From a checkpoint of a small transformer trained on Wikipedia.
Size: 14 layers, width 128, MLP 384 tanh GELU, 3.27M parameters.
Architecture: LayerNorm before each block, biases.
Training: a variant of Muon for these matrices, 102M tokens, 12501 steps.
Each number is 200 + 40 x the weight over its row's rms, rounded and kept within 0 to 999. Layers, rows and columns count from 0. The size before them is the row's rms in percent of the matrix's.

# layer 5 MLP down (transposed), 384x128, rms 0.589, rows 126-180, columns 0-63
096,222,232,226,114,201,163,244,185,227,245,164,225,203,210,277,123,148,182,194,219,281,195,177,171,122,223,249,184,209,196,184,197,237,109,177,168,271,178,215,215,212,176,215,168,242,188,173,226,208,138,208,286,200,213,262,149,255,148,204,200,194,172,199,204
113,195,202,217,210,157,265,183,142,157,216,268,221,215,170,220,279,139,230,185,234,139,158,235,241,234,178,210,175,173,182,248,179,232,162,172,212,265,188,144,249,231,211,124,192,253,244,171,139,98,243,142,178,108,256,234,173,140,140,160,248,180,218,150,226
104,227,129,227,95,225,120,222,159,207,214,173,157,144,208,199,237,173,286,195,246,242,168,148,154,235,190,222,163,218,161,241,123,183,201,139,220,243,175,176,229,152,174,281,194,170,251,209,187,213,168,222,163,142,175,244,239,245,236,238,167,239,193,142,210
105,170,184,183,199,178,259,181,170,206,146,192,185,230,188,161,220,197,214,186,197,176,186,196,117,201,242,198,196,288,189,160,180,275,269,123,210,298,205,186,211,176,217,232,183,189,229,233,194,321,199,171,204,249,241,105,221,240,249,178,177,174,154,218,236
100,256,213,201,131,210,200,174,273,177,193,192,166,200,161,169,170,253,268,187,234,204,172,290,245,233,209,209,179,168,247,211,113,207,236,145,149,189,196,175,168,185,257,222,191,205,227,228,184,161,158,164,165,248,221,236,254,172,254,191,176,143,224,221,182
096,199,234,308,174,201,229,229,164,204,215,180,250,227,226,223,201,244,92,251,183,169,221,161,219,176,204,98,229,178,206,116,206,174,233,205,179,200,180,212,183,190,213,173,158,253,280,196,187,264,148,227,168,193,273,147,130,169,234,179,251,159,119,164,238
102,211,192,139,255,109,267,140,246,250,236,231,200,202,191,201,174,175,185,194,218,171,177,216,198,237,253,232,271,236,156,150,149,165,168,196,243,184,218,167,190,205,201,179,185,244,148,148,110,167,165,157,183,206,183,205,230,230,251,263,205,233,139,197,167
119,173,143,193,276,224,221,213,165,202,145,166,215,210,216,178,190,128,99,184,223,151,199,173,217,187,175,201,235,206,215,257,220,248,260,259,174,266,219,232,213,185,171,158,238,215,185,182,199,260,171,134,180,285,258,214,197,239,209,181,119,170,246,175,194
107,190,193,203,253,219,230,269,270,231,127,179,190,278,183,252,191,269,208,208,202,255,248,237,202,145,154,274,159,212,274,191,143,225,144,173,129,207,267,238,223,186,244,182,197,205,243,243,165,244,182,146,203,152,119,168,173,199,172,200,219,196,231,157,175
092,212,233,159,155,171,144,230,192,154,192,177,116,189,234,170,169,218,143,232,219,202,126,172,222,219,198,197,178,155,148,204,209,157,251,206,209,207,239,182,197,151,233,252,114,257,226,224,199,280,237,236,134,259,195,131,190,187,171,259,187,165,150,224,175
108,222,353,177,149,152,175,234,185,286,231,160,204,166,132,179,197,283,112,173,154,259,265,231,146,216,189,213,227,157,160,183,173,194,203,171,204,214,136,228,105,225,237,195,213,241,150,201,168,199,128,175,209,241,197,202,195,187,186,186,218,274,133,149,143
112,201,202,234,222,255,155,205,200,245,184,205,185,166,208,177,170,200,252,181,232,200,106,176,144,223,166,149,164,170,199,287,128,150,217,239,236,129,194,216,214,163,225,236,180,251,177,211,166,184,197,244,227,201,199,153,205,206,255,174,254,236,128,200,288
102,163,279,199,151,170,223,217,234,252,144,242,213,206,195,264,155,147,196,186,178,196,199,184,221,156,198,213,206,205,274,199,190,230,211,162,156,184,224,287,183,214,243,198,148,202,188,221,224,244,172,189,251,201,180,252,182,157,221,157,213,238,190,224,213
095,79,188,159,196,137,184,252,200,220,176,150,213,193,226,225,245,206,181,214,216,209,205,147,213,95,182,234,198,249,237,173,282,161,167,251,190,190,312,211,185,218,196,169,166,164,120,202,196,201,190,176,191,136,190,175,190,183,250,211,158,246,219,253,214
098,180,229,181,162,214,202,243,203,182,199,265,240,264,224,190,222,215,209,219,270,270,196,172,189,138,142,164,218,161,249,157,148,169,196,160,143,224,280,201,248,179,173,246,196,157,226,192,182,175,193,187,143,123,245,233,210,225,193,166,148,155,208,227,243
106,270,241,229,157,190,171,222,231,202,218,211,138,178,169,214,179,224,195,125,199,236,93,130,186,90,165,194,140,212,228,244,209,221,200,202,181,195,233,201,183,196,275,200,201,247,220,209,171,253,229,197,263,204,179,192,173,251,147,200,248,207,216,184,140
092,206,223,188,157,167,151,211,180,210,149,182,191,232,192,220,189,194,188,218,243,198,147,255,219,206,240,161,172,153,192,190,211,264,182,173,174,220,127,206,157,170,214,224,184,267,276,209,156,143,249,242,132,205,251,200,314,140,211,314,212,243,169,224,232
097,226,182,193,187,187,188,204,240,167,234,252,159,194,138,211,202,189,197,200,285,141,148,218,177,191,147,223,205,183,145,205,269,261,167,197,193,174,184,198,270,183,236,178,235,208,201,217,232,133,212,165,206,171,146,174,230,279,267,124,208,213,333,253,187
096,221,186,206,229,206,230,237,203,228,197,200,168,167,213,212,246,195,226,186,203,225,199,204,191,152,172,153,175,198,218,230,212,188,248,203,227,175,254,253,207,237,138,162,221,196,123,176,222,186,87,186,185,226,197,256,161,146,214,182,212,173,219,219,277
092,142,193,268,181,239,223,206,138,155,135,246,199,200,165,128,202,223,237,173,195,227,158,237,164,245,227,221,267,189,203,177,211,141,193,201,189,182,168,229,228,162,113,167,208,202,175,259,236,206,230,224,233,195,215,225,229,189,189,264,264,162,186,222,206
093,249,187,238,226,182,237,219,220,184,272,255,209,241,222,241,189,103,254,201,258,226,234,161,197,141,217,228,179,213,228,200,212,106,216,178,267,219,204,310,253,216,214,114,235,183,169,194,262,215,228,226,216,210,254,156,263,232,257,226,173,184,135,154,255
114,219,92,230,188,250,212,258,212,291,180,134,209,168,231,187,195,274,217,259,198,257,148,170,204,202,189,160,174,220,194,155,129,190,169,234,178,146,206,154,201,215,262,222,273,200,250,237,232,179,235,201,263,152,209,240,190,197,214,196,186,242,160,197,164
101,144,241,181,200,154,274,217,154,143,196,193,187,159,198,235,183,153,215,283,233,253,211,175,209,202,194,146,241,143,200,192,183,197,234,150,121,157,256,165,269,180,173,208,158,237,135,262,200,166,286,90,196,258,218,180,236,169,141,176,175,149,153,213,219
096,218,233,248,135,209,271,214,249,257,212,211,128,152,227,200,210,198,181,245,260,163,172,182,197,221,179,266,146,159,214,267,173,284,182,192,222,238,145,188,154,226,259,161,206,172,233,231,188,226,213,192,195,265,110,152,126,209,195,176,274,190,169,220,228
078,198,242,214,186,189,248,197,244,162,218,198,227,195,239,152,212,173,139,199,168,203,233,168,193,217,225,241,205,247,208,244,218,205,246,226,232,189,222,200,225,191,177,146,208,189,127,183,213,149,218,194,168,211,210,209,229,255,182,218,101,94,201,337,246
099,230,191,249,236,138,195,112,271,214,267,204,219,195,262,179,213,165,183,250,166,167,140,211,260,168,230,258,193,157,198,182,178,169,274,160,130,170,200,227,226,134,200,265,172,207,183,178,188,234,176,263,171,252,269,216,279,246,218,249,225,283,249,138,168
104,289,233,196,178,264,163,301,265,275,254,167,120,222,150,197,158,180,188,96,204,190,123,233,121,166,187,216,236,182,138,287,161,224,226,170,134,167,210,209,239,211,245,216,217,179,178,221,136,223,142,160,169,172,225,209,239,185,205,245,151,254,147,235,233
094,224,249,215,131,193,247,168,187,230,172,285,109,220,196,272,215,188,230,169,203,198,160,206,247,185,244,268,148,230,223,168,260,192,232,182,87,212,208,216,179,177,208,169,181,189,187,179,180,174,235,169,152,237,219,234,209,186,242,187,267,161,230,132,156
092,176,232,249,161,225,140,216,215,219,239,212,235,236,168,270,168,219,166,189,201,215,210,195,200,144,203,200,148,197,239,265,229,213,152,215,181,244,169,216,231,225,195,263,148,216,219,196,194,177,171,182,203,257,266,217,170,204,267,164,150,158,239,153,219
138,186,169,222,162,174,142,274,218,200,203,218,181,214,178,251,180,160,194,245,212,255,165,252,238,184,192,193,198,232,234,179,255,173,239,91,208,202,184,210,214,213,152,182,179,208,202,203,174,139,217,267,167,183,228,192,258,133,141,248,155,195,213,161,151
105,253,193,221,235,164,198,171,251,180,242,176,248,131,129,197,195,94,206,192,113,247,171,222,224,231,235,239,160,230,118,226,197,183,259,199,239,154,152,273,259,160,124,239,169,280,202,162,208,203,176,204,141,257,149,203,232,234,236,185,160,228,241,183,143
106,205,179,246,251,253,214,186,207,178,203,147,221,163,174,198,200,137,176,192,182,173,171,226,204,175,130,148,253,240,158,272,212,258,238,245,281,222,220,226,101,233,189,171,179,178,108,155,298,235,218,222,190,196,181,214,236,228,258,201,197,242,212,217,204
100,117,193,176,219,166,165,199,157,176,240,256,211,260,227,206,172,206,175,222,235,241,217,221,176,209,166,244,244,181,240,228,155,180,157,252,244,141,133,156,146,251,177,150,220,247,213,222,196,226,203,237,229,178,173,197,170,259,200,215,159,143,154,257,119
092,146,241,161,231,181,279,150,215,191,204,172,200,226,171,233,166,176,259,205,198,227,210,179,175,133,227,265,206,195,207,209,249,158,167,237,209,181,150,245,201,117,181,168,155,197,155,197,204,133,112,206,265,150,182,226,192,225,232,239,228,204,144,161,165
101,246,236,162,182,222,247,249,221,153,139,170,275,236,217,183,156,251,164,167,313,134,199,100,183,184,205,137,266,192,261,240,217,231,231,233,194,222,246,223,210,192,163,198,234,235,196,257,243,214,248,260,200,209,210,135,148,215,205,205,256,179,269,192,189
096,153,197,135,230,159,152,196,234,216,163,128,126,243,265,173,182,143,180,192,240,193,242,175,151,179,124,187,222,169,168,163,176,212,238,221,192,194,150,204,216,176,209,249,172,210,207,199,251,199,262,219,230,212,190,126,211,238,173,231,227,133,231,243,166
080,234,190,149,247,140,177,162,199,119,146,266,185,236,234,187,95,171,211,183,207,207,214,184,176,167,197,256,216,218,229,195,98,203,191,191,213,255,140,226,177,196,117,198,209,174,181,124,211,169,212,176,185,179,256,223,184,229,138,204,220,274,144,244,273
097,146,196,285,268,201,167,230,189,175,144,216,151,159,198,155,240,190,157,219,203,115,217,206,213,258,183,247,179,286,255,272,205,219,231,255,223,216,171,210,171,177,219,162,158,182,226,238,226,243,176,270,158,137,190,166,206,228,212,198,214,191,206,224,170
083,190,163,135,259,175,96,282,242,170,213,186,203,249,198,234,194,177,221,189,207,155,168,248,256,178,173,229,153,231,213,155,144,213,122,233,207,203,184,147,180,146,230,222,206,256,229,146,206,227,234,247,179,265,189,228,166,158,162,143,203,237,233,90,101
086,242,205,223,238,144,157,185,169,200,222,244,241,218,212,208,155,211,232,152,161,243,221,182,165,242,142,125,141,204,189,226,205,206,203,191,245,168,195,164,189,262,189,213,177,186,198,254,261,171,177,263,197,121,209,265,272,205,245,160,206,197,182,251,215
105,116,175,216,281,211,157,179,273,187,197,183,185,163,172,186,202,218,169,254,253,203,166,236,210,122,166,221,208,252,190,284,149,195,164,221,183,223,184,223,225,270,272,225,171,175,156,162,213,216,197,196,199,241,185,207,240,114,186,211,263,197,252,226,303
089,142,213,225,168,215,180,125,223,184,214,224,149,194,218,168,183,183,203,140,178,229,153,137,247,219,212,232,171,149,283,236,229,267,132,237,258,205,296,250,168,194,233,204,233,206,133,151,271,137,179,184,199,277,148,188,222,285,257,219,222,206,190,267,211
094,147,247,187,152,163,256,197,145,157,198,230,218,201,170,150,306,190,199,209,273,145,226,207,150,203,243,217,169,230,161,243,214,184,150,226,219,212,186,194,253,171,172,209,229,185,209,275,204,170,159,227,189,221,172,179,251,225,235,148,154,224,228,175,137
111,130,157,282,179,201,195,147,165,173,206,213,286,227,203,242,233,285,174,161,164,169,254,212,228,217,182,202,199,252,140,232,217,268,224,203,247,250,126,236,200,180,188,232,143,142,189,157,224,234,238,246,245,209,169,162,144,219,207,192,239,194,158,275,164
099,156,201,228,239,286,198,270,175,183,190,201,193,238,208,156,208,165,220,136,211,235,192,251,125,226,190,159,192,174,273,205,247,142,230,209,178,222,254,209,249,162,189,140,146,170,160,183,130,208,151,201,222,178,180,237,175,283,237,200,264,168,209,183,124
098,180,148,196,230,227,265,244,237,187,271,195,152,258,207,310,238,230,109,245,224,232,139,257,213,236,177,230,231,184,166,207,209,125,192,172,126,119,223,226,111,189,215,194,248,182,248,192,220,246,172,283,173,200,286,172,183,266,174,241,165,225,193,145,211
117,202,131,171,197,172,158,142,205,160,191,147,260,179,236,245,244,189,178,172,288,146,178,206,192,222,173,175,162,188,178,212,289,225,193,239,200,198,235,234,284,255,142,230,165,187,201,212,188,233,216,231,201,150,187,193,201,190,223,122,185,171,136,165,177
086,169,142,167,248,203,223,222,180,157,233,191,239,125,293,214,216,138,179,267,194,146,189,205,234,233,197,150,259,156,202,312,189,160,193,200,246,228,150,193,185,245,184,249,156,149,230,219,174,194,176,207,278,213,235,207,253,200,205,241,179,194,171,174,206
102,238,233,216,140,199,161,188,330,241,126,137,197,203,129,146,204,305,191,210,226,163,173,176,250,177,223,156,190,211,155,246,237,171,202,196,237,119,192,218,151,163,210,272,195,216,270,137,240,212,233,197,242,232,190,171,214,155,179,211,223,254,264,181,204
081,246,255,199,207,233,287,192,143,190,106,218,237,213,231,214,189,149,205,188,256,180,219,143,250,223,186,189,255,227,208,140,255,233,241,207,201,193,171,199,165,185,225,226,207,200,160,150,233,273,238,166,228,164,151,230,205,288,217,176,166,232,124,145,245
089,276,288,252,228,245,218,220,210,240,187,213,168,214,156,262,193,143,158,221,162,220,159,192,193,238,174,229,205,236,116,140,189,159,248,275,86,150,219,200,175,227,199,166,217,189,146,198,280,236,191,235,163,237,193,138,227,201,206,184,226,179,168,177,252
108,233,190,221,244,243,156,233,257,233,171,175,180,233,224,234,165,241,239,241,156,217,151,217,215,220,127,266,163,221,167,192,213,230,159,170,169,203,234,163,231,244,204,209,255,177,203,231,232,237,201,193,211,306,173,157,216,192,164,169,253,201,176,151,148
097,260,166,157,189,190,194,238,218,189,234,225,252,237,238,260,251,173,253,155,217,218,193,177,190,150,206,196,145,197,195,223,185,228,164,211,86,168,182,259,198,303,237,117,247,150,248,174,182,209,196,130,316,260,192,260,214,213,147,216,124,233,248,259,185
100,186,235,220,224,126,143,236,177,171,202,285,155,135,212,236,237,158,229,195,179,161,123,223,224,166,282,218,182,216,216,128,174,269,210,209,202,141,222,148,145,197,259,215,131,227,205,277,160,255,257,230,171,125,219,169,192,196,204,156,155,292,209,234,217
109,163,159,210,271,205,189,252,216,248,224,188,214,201,128,174,237,227,120,186,212,255,209,214,174,166,198,210,187,172,203,249,172,182,233,218,259,189,238,230,214,201,146,178,219,222,210,193,260,146,252,192,117,231,234,204,200,246,203,212,131,101,210,237,141
# layer 5 MLP up, 384x128, rms 0.224, rows 127-180, columns 0-63
110,221,182,209,180,209,163,222,198,157,182,138,219,118,157,205,173,171,215,209,227,161,177,234,166,193,199,157,173,210,243,250,212,155,171,201,239,191,259,164,236,170,230,229,161,175,272,197,160,160,313,256,221,219,254,241,207,259,197,195,277,228,126,169,221
106,184,204,171,194,215,196,146,197,212,245,163,134,260,201,211,196,135,229,157,186,225,228,241,203,140,220,189,160,248,196,246,248,232,150,248,104,153,150,227,178,224,150,232,226,199,181,225,173,175,263,213,191,315,262,206,248,179,208,258,215,260,228,161,233
101,258,45,242,234,237,187,195,155,210,199,280,169,182,197,172,234,215,148,192,129,184,182,154,224,198,222,204,173,176,219,299,130,186,237,202,148,232,164,126,186,132,190,223,189,137,151,138,218,217,179,238,258,210,221,185,206,158,226,192,185,173,244,213,216
108,205,213,220,234,177,250,254,171,260,201,277,115,241,217,183,168,172,168,232,118,206,244,201,229,204,208,134,184,190,234,212,186,192,205,181,249,229,197,185,152,174,201,243,161,211,170,260,245,142,253,212,180,253,233,204,214,143,242,260,267,212,145,278,233
104,223,181,256,258,161,270,146,191,212,177,238,149,277,236,219,214,223,239,255,180,190,262,193,188,190,189,186,183,116,137,209,222,196,208,114,229,151,162,135,244,152,248,253,140,212,179,235,216,176,195,164,252,196,170,194,106,157,216,260,190,256,215,207,192
099,253,227,227,172,229,186,200,99,156,138,171,211,206,205,186,247,170,247,244,163,158,178,178,147,238,159,233,162,161,147,229,163,239,239,187,232,170,222,201,198,259,226,192,184,186,263,155,163,219,230,194,102,221,252,241,204,73,157,227,196,182,165,246,289
115,244,172,160,191,200,163,194,165,180,228,208,253,135,106,192,179,194,149,198,166,190,260,237,185,175,169,191,250,230,210,225,264,248,233,207,155,242,213,170,255,120,165,201,221,166,193,198,139,163,216,181,177,137,186,161,182,186,271,288,262,111,179,163,154
097,171,205,219,186,191,323,214,172,222,225,260,240,160,250,159,260,206,209,191,193,225,178,128,206,248,209,231,269,196,226,242,182,219,200,194,174,234,164,249,187,97,264,188,198,174,214,118,220,140,221,203,269,190,174,187,229,142,210,175,156,231,215,196,208
093,193,166,185,242,236,194,181,144,209,230,234,199,180,178,235,162,246,217,251,236,193,213,198,139,214,277,214,164,237,262,172,246,222,189,217,191,223,185,142,227,232,167,239,193,163,166,164,305,91,201,203,196,253,160,184,220,210,187,196,158,181,139,152,183
098,200,128,179,206,257,223,191,124,180,264,207,181,143,213,151,181,174,190,202,204,171,140,228,265,126,173,184,209,168,248,210,159,238,153,249,219,174,291,170,214,199,76,120,127,231,254,195,237,198,176,192,189,200,265,249,138,222,224,151,222,118,192,217,202
114,259,259,216,249,228,145,111,229,205,163,171,184,177,220,179,176,200,164,207,149,130,323,191,253,129,214,192,260,148,222,141,215,263,208,191,186,158,120,207,143,214,194,178,188,130,243,185,269,225,206,204,176,239,233,179,196,197,328,218,212,127,214,166,216
087,156,225,232,212,200,217,226,219,200,205,140,183,169,215,81,193,183,179,206,247,152,217,197,120,264,251,244,175,204,135,158,239,248,207,165,170,238,185,162,199,219,246,170,186,168,165,193,201,204,241,191,247,115,266,166,274,250,216,249,217,151,205,197,199
099,212,211,226,172,250,196,263,173,195,189,196,252,219,203,216,221,269,262,218,188,204,191,182,168,137,82,201,212,245,208,197,253,255,261,247,162,155,233,176,175,187,218,197,215,191,200,164,190,161,212,239,273,135,205,323,164,240,201,194,225,178,177,209,214
095,234,200,192,213,183,177,265,204,258,151,200,215,197,185,170,184,232,269,273,163,162,202,173,208,121,203,204,210,209,212,192,240,233,196,301,160,170,181,271,143,169,215,273,196,165,154,237,184,135,152,151,186,161,174,177,160,207,237,152,254,183,211,229,143
089,168,192,147,201,163,250,271,185,238,141,184,202,221,191,209,226,166,222,198,141,215,244,228,216,211,241,122,248,211,167,132,131,188,202,202,194,128,179,214,187,228,178,159,197,122,223,191,149,148,205,211,178,260,209,244,240,165,251,119,152,139,215,219,246
102,225,197,256,242,141,209,173,254,222,169,117,158,159,194,166,153,169,217,204,129,243,199,217,195,197,195,190,266,216,265,176,195,198,228,155,133,164,211,224,286,192,235,206,160,199,177,296,175,188,121,172,229,235,183,219,225,227,256,176,293,153,139,238,108
104,164,188,231,341,181,191,203,190,281,212,234,206,171,186,163,256,213,221,124,134,220,171,210,161,213,202,250,135,256,148,217,231,219,168,271,253,160,135,201,106,176,257,213,173,226,165,162,246,150,185,240,205,189,256,180,155,215,217,210,243,197,261,264,171
096,206,194,245,226,229,195,223,241,161,260,128,160,221,206,156,169,236,151,228,247,200,267,212,139,133,215,229,240,124,193,200,154,148,220,203,196,226,186,210,173,155,133,163,178,176,245,211,194,207,191,161,169,163,170,189,253,217,240,203,181,180,231,250,193
102,164,224,152,186,210,168,142,186,202,163,166,203,135,147,189,170,257,196,230,161,206,225,207,161,196,146,240,165,137,232,210,175,213,163,185,237,142,205,159,237,186,152,235,233,156,154,248,174,239,305,212,259,242,229,177,245,251,228,235,212,235,180,114,213
085,160,156,157,168,194,244,196,164,247,153,236,145,122,218,218,231,195,110,235,185,226,181,166,146,229,177,191,178,226,205,172,199,177,168,165,183,192,145,186,152,175,246,206,193,176,247,205,171,146,159,180,210,284,223,242,226,216,176,132,264,163,115,227,89
103,150,215,201,172,210,178,225,165,199,132,183,253,235,242,194,214,214,173,225,329,204,191,271,175,168,252,200,220,179,220,157,264,209,247,209,121,134,204,143,242,168,158,165,198,130,152,215,147,172,234,169,195,143,168,248,128,256,244,233,174,207,211,230,196
094,176,207,197,224,206,276,243,231,249,217,164,210,101,184,217,199,202,242,220,167,275,197,186,192,222,164,188,211,197,197,242,275,196,182,173,133,184,203,176,164,234,212,162,183,241,215,231,295,167,235,233,204,242,210,172,240,208,182,247,260,154,164,229,212
083,204,137,164,314,207,192,155,257,207,166,169,245,233,221,217,194,260,165,163,188,164,178,197,163,158,157,152,212,214,152,167,261,197,200,194,239,166,262,193,229,198,189,150,191,230,296,168,239,215,209,194,247,168,256,135,244,235,220,204,163,231,159,172,229
083,204,181,223,134,249,208,164,185,227,224,179,182,201,206,206,224,202,162,145,209,149,197,243,155,252,231,191,112,157,193,241,267,174,193,97,187,228,183,128,261,181,154,198,213,280,252,231,186,205,133,163,214,145,169,272,184,109,154,157,161,194,165,139,135
094,128,202,201,141,139,244,198,171,173,138,150,189,168,176,228,169,196,201,194,166,222,232,179,165,197,235,168,175,200,218,177,146,186,262,168,197,231,250,162,248,188,241,226,210,215,202,170,222,134,245,312,251,231,261,244,187,184,278,230,122,183,97,218,156
118,187,126,144,163,142,167,265,193,183,211,113,223,210,159,192,219,259,167,169,174,213,171,195,166,191,190,217,217,241,170,159,206,218,212,169,235,106,196,190,162,144,191,210,257,214,199,157,172,197,214,177,194,159,187,237,275,222,161,259,204,300,246,185,255
086,240,201,222,275,223,238,197,274,270,238,95,178,211,234,200,152,213,228,184,199,208,201,217,151,172,155,236,170,129,180,180,235,233,298,136,212,202,179,118,155,252,158,230,175,176,180,225,281,186,230,225,239,230,222,206,229,224,114,237,155,221,153,167,219
089,163,219,177,187,205,224,190,177,178,145,160,142,165,220,198,150,162,168,222,224,230,197,205,287,230,212,272,214,235,186,257,146,191,225,270,225,229,156,225,179,200,210,193,192,173,201,203,203,212,193,193,197,211,151,164,140,203,240,192,181,134,282,231,200
124,206,222,228,178,216,239,160,192,165,184,185,273,217,197,155,181,195,111,215,193,161,181,265,233,206,296,213,183,268,208,237,150,156,173,85,193,205,207,137,201,192,213,261,160,234,211,256,158,215,154,230,227,193,197,184,193,156,180,165,131,191,166,191,206
096,172,150,252,174,192,259,175,166,155,209,271,188,216,257,213,135,195,210,180,186,156,162,173,230,148,259,213,279,81,156,184,230,242,217,232,234,138,179,174,240,156,182,141,251,186,193,214,223,205,207,207,290,240,268,189,105,214,229,225,181,163,208,245,177
108,268,178,219,256,152,134,173,221,234,237,170,157,255,178,179,178,138,172,222,143,195,234,118,204,178,248,222,180,242,168,165,140,244,181,216,207,140,262,248,140,168,146,221,161,163,202,217,184,185,194,130,210,213,234,279,263,261,195,229,155,281,202,244,199
086,165,260,233,155,256,202,240,249,209,180,169,253,152,175,229,172,216,227,187,194,243,192,225,214,201,225,183,152,193,184,202,244,214,167,200,227,169,237,198,100,176,226,259,225,187,159,208,239,237,190,154,201,263,220,189,193,151,195,179,283,218,236,156,225
082,195,189,169,270,172,193,260,288,176,183,183,225,194,185,212,175,199,257,206,180,132,159,181,242,163,191,135,181,194,137,201,127,257,183,206,223,185,216,161,153,296,145,270,159,152,220,239,244,232,191,230,192,186,214,169,223,182,256,160,290,200,182,230,193
101,219,218,183,178,249,159,130,200,204,177,142,189,252,213,180,286,120,178,269,194,169,246,209,111,217,132,118,146,221,179,246,208,205,215,215,190,189,179,221,284,194,252,298,162,169,229,214,168,145,189,123,279,175,173,214,202,233,167,184,143,275,213,188,211
092,169,260,185,142,218,188,214,240,211,211,322,160,234,176,142,181,238,219,140,180,178,147,214,209,216,117,144,234,221,216,167,239,150,191,225,202,168,366,259,218,228,170,286,183,231,153,216,215,185,252,193,202,188,179,197,190,130,201,198,218,157,225,180,258
095,219,62,273,179,235,225,184,251,265,117,166,187,223,201,183,195,197,170,182,180,182,208,194,169,181,213,197,184,246,231,262,229,174,258,257,219,226,242,179,65,154,176,230,225,217,193,212,169,203,216,225,233,153,246,191,207,224,263,195,192,210,212,219,190
105,234,227,192,231,229,206,195,126,210,244,212,202,172,194,164,166,260,187,196,135,177,298,174,138,149,189,196,221,161,273,287,103,125,214,163,196,197,186,148,253,213,213,254,193,174,167,239,195,205,243,215,229,180,190,158,121,221,224,187,192,207,249,198,243
087,160,186,143,197,194,159,216,200,234,196,192,289,169,241,208,206,150,183,179,215,257,197,151,173,201,180,147,175,239,202,248,191,179,141,130,176,205,274,200,123,126,223,213,245,226,233,169,201,202,187,244,125,163,218,338,228,145,197,196,241,133,211,223,181
099,151,199,239,154,183,226,196,204,231,179,96,160,184,151,174,239,140,202,207,136,179,243,253,208,212,250,179,207,201,183,253,169,225,264,227,143,243,225,202,137,209,164,205,186,217,140,188,168,228,151,233,191,261,136,159,207,196,188,121,296,208,175,113,164
099,204,242,267,207,156,221,217,213,190,155,183,141,158,173,209,163,247,222,178,164,216,178,220,159,184,195,192,181,69,184,178,238,126,198,201,188,149,162,172,206,162,151,214,149,160,223,184,134,176,329,144,200,224,199,232,250,190,203,124,125,165,204,210,252
084,171,107,213,232,217,218,245,190,207,148,201,206,255,231,232,200,160,166,166,212,246,230,186,196,167,245,142,139,201,203,205,270,289,178,232,138,145,139,159,186,202,149,227,136,232,243,211,199,201,159,216,240,174,275,224,170,137,232,202,246,181,154,209,236
094,165,129,208,193,125,193,164,183,120,121,163,256,161,197,205,154,220,250,222,174,184,220,202,212,205,205,199,197,226,171,232,155,186,159,193,170,166,224,176,253,172,211,289,248,153,198,181,155,156,316,142,214,195,158,208,234,110,202,236,194,210,148,198,212
112,144,212,229,169,249,247,195,188,137,191,147,226,209,161,278,191,267,200,245,280,171,198,271,238,158,212,192,237,226,238,231,144,141,206,133,226,235,158,205,214,152,149,154,185,174,190,167,260,122,158,216,228,202,179,226,239,191,170,213,168,275,204,243,239
096,332,162,203,221,171,197,234,248,182,136,184,175,188,255,200,153,245,223,194,129,218,176,134,175,190,215,197,264,145,202,208,234,195,219,211,210,126,191,133,231,162,170,114,213,185,253,269,151,258,169,216,226,140,179,252,179,222,253,249,209,235,206,160,320
096,174,160,242,173,169,197,140,160,144,222,184,194,210,196,219,250,248,232,253,199,181,228,237,196,259,139,227,154,228,206,245,207,184,259,261,222,119,189,160,174,209,230,168,278,189,175,173,169,157,202,270,215,241,162,244,218,196,206,135,174,201,145,157,213
119,211,146,216,259,176,196,157,169,247,195,151,152,283,229,103,216,175,215,268,167,197,161,258,227,139,146,171,172,219,159,233,295,214,222,176,209,124,197,206,198,177,178,250,253,191,202,196,154,176,149,217,268,184,225,225,127,243,183,162,202,213,133,193,214
100,288,198,186,187,192,266,196,174,236,174,173,221,238,195,174,214,196,206,154,187,192,136,200,186,228,166,204,208,189,235,214,228,236,211,260,181,252,194,89,236,185,231,216,178,197,176,152,185,173,204,306,250,237,219,155,209,210,189,205,188,217,144,126,91
110,282,197,153,149,157,193,195,192,252,243,169,264,193,264,188,199,238,138,127,151,182,254,224,237,199,197,156,226,198,124,233,253,195,181,183,245,144,185,198,242,191,195,277,186,229,171,270,132,193,190,224,216,184,233,158,179,207,125,176,193,224,208,137,274
105,259,255,101,176,281,223,156,228,247,263,205,250,155,238,207,201,200,196,230,162,144,200,153,143,185,276,216,223,129,196,191,270,211,185,251,222,154,175,204,201,161,136,286,210,145,208,175,237,183,133,226,255,242,186,150,222,204,228,164,204,181,116,186,215
091,173,195,203,250,161,251,204,170,169,206,116,225,206,219,165,249,173,223,172,178,132,203,177,167,131,199,227,194,214,232,211,223,182,197,227,190,157,215,135,193,194,202,181,232,189,163,281,228,214,154,199,259,203,214,218,167,180,313,98,155,155,118,230,120
102,249,207,203,175,182,215,220,219,248,159,212,149,255,216,146,253,181,168,235,178,191,208,194,137,267,243,228,170,234,168,175,236,182,131,197,211,184,202,123,196,249,205,265,196,156,225,218,201,169,166,257,243,217,233,246,265,232,192,125,211,213,193,227,241
109,223,168,166,199,207,269,188,198,215,191,274,150,190,157,119,178,244,132,152,206,207,124,222,254,219,282,211,205,273,225,238,226,269,175,240,272,148,118,211,238,117,234,191,210,263,195,187,197,177,148,239,222,176,187,218,128,131,236,159,171,163,143,175,185
095,235,151,212,191,123,207,173,230,240,135,173,160,188,146,196,183,198,174,138,236,257,223,207,222,142,182,237,237,240,183,118,251,280,183,136,124,125,235,241,193,191,207,157,165,117,152,309,180,205,153,264,146,167,129,159,138,218,205,187,246,191,243,221,196
105,194,194,149,174,192,230,150,158,177,227,207,237,188,190,217,191,211,176,220,129,196,220,216,164,163,182,222,199,204,227,170,213,219,297,170,277,225,279,232,186,165,165,132,239,227,227,128,302,187,187,139,236,184,104,127,177,151,239,276,135,201,172,237,227